Weights of a small GPT-style language model, trained from scratch on English Wikipedia.
Size: 17 layers, 2 heads of 64, vocabulary 4372.
Each number is 500 + 40 x the weight over its row's rms, rounded and kept within 0 to 999. Layers, rows and columns count from 0. Numbers have three digits each. The size before them is the row's rms in percent of the matrix's.

# up: layer 11 MLP up, 320x128, rms 0.143, rows 96-126, columns 0-63
# down: layer 11 MLP down (transposed), 320x128, rms 0.139, rows 96-126, columns 0-63
# gate: layer 11 MLP gate, 320x128, rms 0.15, rows 97-127, columns 0-63
up96 110:463493442492493485454571576518580511543498524619416484523507442497504502497489494407500562515527490467513520490553478495412461540547438561509486542530522436531433443445546545453514489480489561
down96 111:467508483476490477487629496417536517482544492502552557552422458491539496520462522437420549528525487473456534485465568461425425469547609500527473535542473478513431487475518546456468529522502448
gate97 093:483498505525583518476477459530474407535444480483511414537452497508504520545503588504461441529557479503522540550483505473475484538453506544522470480462538597489537473512492455464531585433462477
up97 096:526477519478526525540535491403487440454581490488447580518527492537559505511574528529479491442442515506516500517501482463521555456610529466501392459533469497519497494486530438467514470489546507
down97 096:460560464463559581499481485581507502484449437434524496506510511492553486504490589466483521481525443505452571529501440549496508530469525588448522449519521561459514520506472427528501503471537475
gate98 107:516482434521462462485561544424573527466465598502509511534565534534524450555529479494547514501520499520466418511527522548464458492494497556444539388511507478557512523434484445496511473490441522
up98 104:484503507516494431513471434514467518494550479515484572504555470538518488451520493655498503493467493502455546498489494501503456491520556466528533523488448472466561507545508502571491520474489529
down98 103:539513491500544524539565442419475450507478532523442487513499402494578505510433483450530516466468563493600545522465573516534482454554455527538502435523497436513461445468501537495542431504527518
gate99 082:485570495529541616507462536516515466453571530526477509489476492465481476442522467517530455478401475549503444459591509501516476498502447543496496522521479409459489429518505511537467520513609488
up99 090:515543486510511494432477544525487497565505565472512470551559471561436590530511438546491456503524467536513539557513463546535497523490488525499537518474462535444581491495475535545522513466569544
down99 088:515488475444549477508560454503534451418507501463563559435456506539515531429494509449471540525452419527462506546531491478484549521529495510500461464509483516505494481404514513433500506504494492
gate100 101:435582561467518439505539562496462455460515499533564403543510484509563454497474470445491460546550505466463400486538516535468473508496471513483564447498512441524492467546458563507465536523435476
up100 105:454492448430517485457511471430465463451476523538506505501473504520544461505436534484518550499501518496538505432496473516556492481436544547463580531507476485492502493513518443492473434494462521
down100 102:491469475553497434412476505493502532462472546514568497516537468530532472466470508534497515424551441501459458581494496468492464508461479557464461513485447486474483428516471541469465537480518434
gate101 110:475484476472543490473536539492503547594472545448499429420508484495530504488529488445422444535573502471499483472517523419487497449468472503379435450539516493536388521492416528468499472482498408
up101 105:438428513514503483467505505492477411530436520546576521419492464592525449497521567488492539549536481495523649495515499427522495517503505505487546469488483500494535428504504488513482450502449558
down101 105:509482529567531492572564479545538513487484544442543496419516471536489553544488568451566559525476524483509426446538499578474507472497505532459500547450455490496495518467528470547450485484456457
gate102 088:462485444550474420514476492541434467483484508598546500501482502472574453471491492405499458479516475411486510576516526454464541499461500543483520504470530525490426517483434500472515542444573556
up102 098:476481475547505517380505511452586567476540499452477585481481465500459523515502541424450518528476465513490513460477543465526444511452527448498549529445482505564505494496531454546513529447478425
down102 097:530548501495508509516499472516476503487511534481507456487578607461481512451471498415535506473474570445565539465502509519521483480560501487502527433439528488508440503475517461498553556567490567
gate103 107:494590529512541455443548457496433546550521484527512531527464421500564517539552483424454439457512477463492501536455548496494474468505506481494463501475531521466494445472453466480504536506553500
up103 101:494528526456497538554489440501446517506558409469572574498484545492479484528503467481473506510511532418542433522542513533476508449461478505457486483419451524513397527513490556451481506465464487
down103 101:562524524534494491531574488519554526520546499466532498533552389466530435460540473536522473482540526562546498561436498531478434433459477536545462468516549504424522486459521478445531533487501479
gate104 108:478514431504509533454519493461509507481434499551518495528449496506505472607584510508463459494494499466486468577540508489507477518502478621508553456459510450533516532475466547433448451462500503
up104 104:544509582612495460544480524427533513583536502569505518436454494533520467535511497456535509526540550514510487492603479434535480508506542539491452428507540476521535540488494488515443502497381515
down104 103:513488512489549487503483503464522570554512432500470515550530507451477486505534496505482530503496526465498511523472524563469488445472496496472476498489393587504464517561447542515520443462492515
gate105 081:507494423513578537489522566495461423492476555536534477456472506500480476474488493526523467486497457532538502541503487398526465608553430525489580482445506523477524501545511490519432526530498537
up105 094:496479503508516546451502524510464497584483563492505485492500481533485479486478491500436467498450458477518527514429509458481458471519562506570557476416495516533560487574498500506494509445553484
down105 092:484425477540508534535357597467478473447546526556507529472444488438483524398493513519493513485448477545460521525513555428463462592540553574516517574477434537466490484495517473533507534468527557
gate106 086:508443471520550492489511536454509386453459537513537519526490479513485620468470469523526486504486463482530469606561558584475536536529460568460486470487503455442536505508421550428504536523489542
up106 094:525540518533447571484469514463547530509458558429551535522583473502469473502413526519465495475538524496443529463464498514547526518492518478484568519521510507494483427486510533561454514477435469
down106 090:527528464529520521452576502471474482453464499460431556561391481532433491409523493524533562520401495435555534501518511510436504493503461477441436566457492479478469481519563470477514599497527533
gate107 110:470508507473557483414541461448495476382505545471493558495514501454490555509545485464394439517539515441510506545499565498481545473510442518497541500480527506482485533492486514438465491399561480
up107 107:470397457500535499460499518474530537433523509507432477457421547433495487506427521497455497506468514517537525540506491469527524519488433502457549497606442510526508475544442511490603513538505507
down107 106:502467500512521477450543467473570488557559479515470496548474490511504449403441505443481495549576535522472448488493544506512557527522507551465485563578468539580483537491477518482453465495442485
gate108 104:435434548485512408512513527532457483512533497577425532495461405557470535547533490517490460469439451510512430511486503492511446471499539496446530511492470456574460517507483494480518500459551479
up108 093:487472489501374493480519499424492552450443571488520503589506506488519478584513496473547521495542523448513434520425536482579557492488516538495472538503531524475485499491512510526514478493492424
down108 092:414524459468536563507347489487485477462549459509455465453517545483568512502515484550510503468460493497524559496489456483462429508577455453490504521449516502516500443523471499576486515476515521
gate109 098:501506457525498514481535558508436546485453547390556503514545505460466574473485492456518437545500459578471527512481534528547553480585551451500475406516514483507478533437496514527477520488505478
up109 093:454509522613435459545546498496514423475462522523581494474509528485536483525416525518469537457530571499507517429525523495454492517499470492554447429545523502474499448460543571518476486478537445
down109 097:552483542504532461464531503483537535475498493489528478480526471487525520502475504522537461417489634518491551468463513509468455493491483457518487479518493517518396547522504532497608508518590533
gate110 080:534437537439522498524479551554497473518492502461540382475508505479504493514501474523448448549485451528528522518582488480505522525503471532449551462538524481464465505446470552520484486555466525
up110 090:465497492494561507497470557431441513512555471484498481543473503441525478482485452409492486475478482480534573467494508498493557468472441508516456460603570485442518549515509521465513466589559475
down110 086:503515487553440491514486534533480447549511525510565425528472534500507490562526517540521486554519506518466510485446461496523432483478410498571600496496563477494467563567484436479499367394559482
gate111 086:476467486505537504503518473510553478505456479498497521468501428473565522466445541498448478537428472458427534496556521503471474502461457464467484527477426459523516470582519411458460517444484554
up111 088:502461469480568476528510489402500537466585561504540529526542499444485565496551436526539494464565547476486450530475436516528486548508423460528459453480478554486566523557567504461474564497457512
down111 090:526489477500501523481493498528458502444457455477482597471488517548455439456423536466395459535497403470573457513527454525471526473470526495511574473487500409489464469525516459508477483518447527
gate112 112:564521519506505465488534516516509483562533551574533501517405491477476576521470534503584498496551487480463549550442553490457497434576510509479488519532539495519490504527481472519474515489537517
up112 106:468527527487515458417528433502442426499440547534524503498458484425434541491529462445515470526486540488442532530461532490523563477555474521463502545540575434483502550514500438473537440417495545
down112 107:490515530492503534442350534501541472487506526547493479518454504516485571538583502511567470524548489550529479553561498445497560514505522576508500567537576428487515516463491458504593459484480541
gate113 106:526481456476529468486552529450534544501555573526486543489486474501513544540552557508559440546552447551511562482485587479472567525552514506506503562495533512476502465501532512483472509465576518
up113 109:489558526558541576483450478538487464497543505512532457528507507450464469505483432513507453514440500464459514527456529573453430505490537489509492502546573504500436537462510500472492582552510528
down113 105:539535443480472490474488475490491502447525522461493422508412529467472519598530538465516461457489454507437599440524554454458490461559515486498491460553568491497477521557417442531458533554465492
gate114 086:515553490482449561519507502451582475528495537525498409499489449482566535476567532561500456541485465454538460571526518546483521503516416505487523511485498518454467553512496425478485522495530467
up114 092:419428572532568504506417517533466490514562537489525533477533533534486453519496461499440457488557469541495572507498507419490495573494522509496550502499465520532495457488459530474530533528509479
down114 096:542475489470541492549464465547459501497427527512463502473504604391494464467580519533452438454494512507434533484529499521499504542463484502421562477497539506554517502534483485518463471539473577
gate115 104:457547515509518467443524518557488444474520508509498541516481447415435506577500521563505454482509523589486556582494544520452498490499546512488523436528453491523435538482463494499467567461499438
up115 109:445521436483474501542537551467505487476533444505516473408556507534468532506483492520499487499547504472473612508549514410512407492485522541515588506554390458546468479442527464471493529491452514
down115 107:524529451407459490570589544552456517486552502495530477516582482524515490530455505472458478496488490486511481493546558501490519520562493513475369513517498553523487493454512540575528535504523476
gate116 104:531474415454554483498544617412537592533506559494479441523505483436599544496488492464565463485567482428521473459498528475522534540565476531525483483523530466533487510526550548467534498440532549
up116 100:540465495579554498428482475474557571539498528487422439512518501519483530481507526551536489526503437538526538521509449456478528537546509484513490533525478477553549386486523519525535497506446507
down116 102:459481517492515492516404546488468533500509438502449478483443503471425476524507490523439512499464534447483577536466493439526464453575507513489508498563498538464530542411535488483577454420535521
gate117 090:495526463484441486444525470520494442482527531490498507484497481534591471518567585502445516461452521546495482547524525461478475496488471467502533530531547537471524509504473472455472574531509486
up117 094:495528517534480518550518522471548483511457452536554447501592534454418441483524451479504497434517522481504499563470507513525505527470440522489464499449474533485490569495506569552483536440425512
down117 095:544455499423526496510546551457533497548470479493435511453468498592492457561438426542540557519516501535467504538552452514532517462415480541493484485522501461552533533449416485494520401524488485
gate118 103:450497506473540413478512519558517500492575492518482436445525500474514484577494489482500490596575460489429527510457501497439467483490469488539469432490539512523542556473515515510507512513508407
up118 105:462513494483502500435514492471475455440491470558467505536474494452546502472575482482476502425472504489526455441476503551511474523540526416479474520510476603488452460505553487451436499471442436
down118 105:503516543493563443508477445491473482534518561511468561469581442501468454442463479528546569475491560557514456498501540472495465534574484513463468481476478540498498387569530464474488513488568464
gate119 094:549542419415566496416511489467494541446501548452452531491473553519614566522520481475526492543481452491505470494484502464542438554464490463540473567489452576543572478541472552516487500522514504
up119 096:492458559548508549547475489460504477496549517484545505459471513400445494462484489465504484503477544496552491546564487490498457431473546544613552468485558490496475524468538515463456593538524455
down119 096:553448571449468503497540485461522494526500493528496537544466453560501466527512456540589430515488503583501493511480516510578479535491523548437533558558449475560587597529462524576485505554490499
gate120 098:559501493504538543554532484503444508450515585561558552487455514439483447558493524524502443494488506539488513532528542479472499505518548569415522481545558516457514444452484536503513507498507473
up120 107:508509482469502479463562471490512543481525595479465483470548469503514482505513517437570485542560508526519435518468518492550482509486554611563490472449621519519521518477510491388524518468511513
down120 109:497535513489507505501616485514533485488543568514494580515497432503493542508459495515475500523512465453518513517563606433523531473458505598466531473513501524475510564528479505456532568420493434
gate121 098:473459480494502458478502493447510458515466510467507500465483397540465522516481467518486489493476547501528556594462523449485498496426508472489468553530505440542522555524522493435467534439527489
up121 098:464487436500514476443573472547532575492534474445455589490462490512420466471500523520457523478463508451512458460567493568546454579481501495515450500425493461496531484526488523544557494560506560
down121 099:578512523464526481538479567436476482556472460515480519409511532474472520515498476482497526537499499544492581526510453509526576474518499504480398550512569499571477565492516540502549458507506528
gate122 106:549488495494516482473528443508485542531549532531433504494525440495547535517509512446551488547479511500471465464460507450552450516506491497448509510594539532508512570508444463491483555479523466
up122 101:487478499486496516478487434542412549501569482485530488601491494550492523516532540567450528468522501467472523527520522541451530434501519539488573500469462494481637445499545522573524489450542500
down122 101:523453517534555597527624531559546479463534542444519571542506509512516536500487533477491487589502503458557519551510468444490581497473512504505460432513494472477482492453480492484491557458529441
gate123 111:492527473498476534527503540514522538519509554547497532471452486504501492567479452550499478516464511490500478499495518434496493505525562552467502502469522478538540461437422492519443548518442481
up123 118:512595536554538510517540460528477480540466550518477553544475505473455440442528535479533534529479461493494512552510508521546493482498525461501587524503428505483466481476496589524569506504572420
down123 115:508501501477517458516416435540463472525547443474519534496544469518496454446503425516491481519496522497456549488487369533462442548468461425522533510582480506536541557537447448527452489543522526
gate124 104:493549521503523488447522526510456476506516520520550471473471475390431506540471497487551457502528395532476512536523543500553489509506560537462515547503580499484530481495461505571480563470502571
up124 105:514516537484510541557479434527487515533514591457473481517519492512485581500491509525507504511495539488440436565426518588502481527422448493494461485596461453558516529486566506541441549489532482
down124 104:484474541440507529514619527523477501533519528542572562455518497449480560478494505452533486428530508458498462494511494455490528473553545534484408536476551547528584436462513521477461502433594493
gate125 117:508479509515524429513576508434493552443546534527526462539448446467495485577484480511464477535534472401480514553527576545489479582490483545471510498525554466428515488532506503531498482471533552
up125 109:516465550487472584462461497558424470477470477473501495565486538459475460549475558492514505504502515536510482513453497466492513412439577436496450557452506481499549453468509447502457539478524427
down125 107:545468466429511489535511497505579450513501533421454499508487477448471583540473497519449538484524488482515521455488538547506527497558535567529491499486563509548529552491543553482525523448482388
gate126 093:484429495479560451494515522452453527525522523531505505461502512408442509526448440474443461563468488566475473525477519484516524549399518446528523483489517518559490523559509503521537484421535499
up126 100:495417470512456499511519556480540467515547512550524456567534524461545527504509494464559516477543544493553558531503512489577519484492487499509423477544546539507485494535559603516488551399482544
down126 099:530545446544488506518531516546501514435523535487509506449587469445573535500572492536464511524455481502558547530534523491477554531493491494484494598481405476567453579439467483505432544463510459
gate127 101:530551479456512507517524520410495490554475510496566475419507496590479533537511434578467457447552494509489504476441577515490538495519510548438522515544494558516475449498514496471428529464390433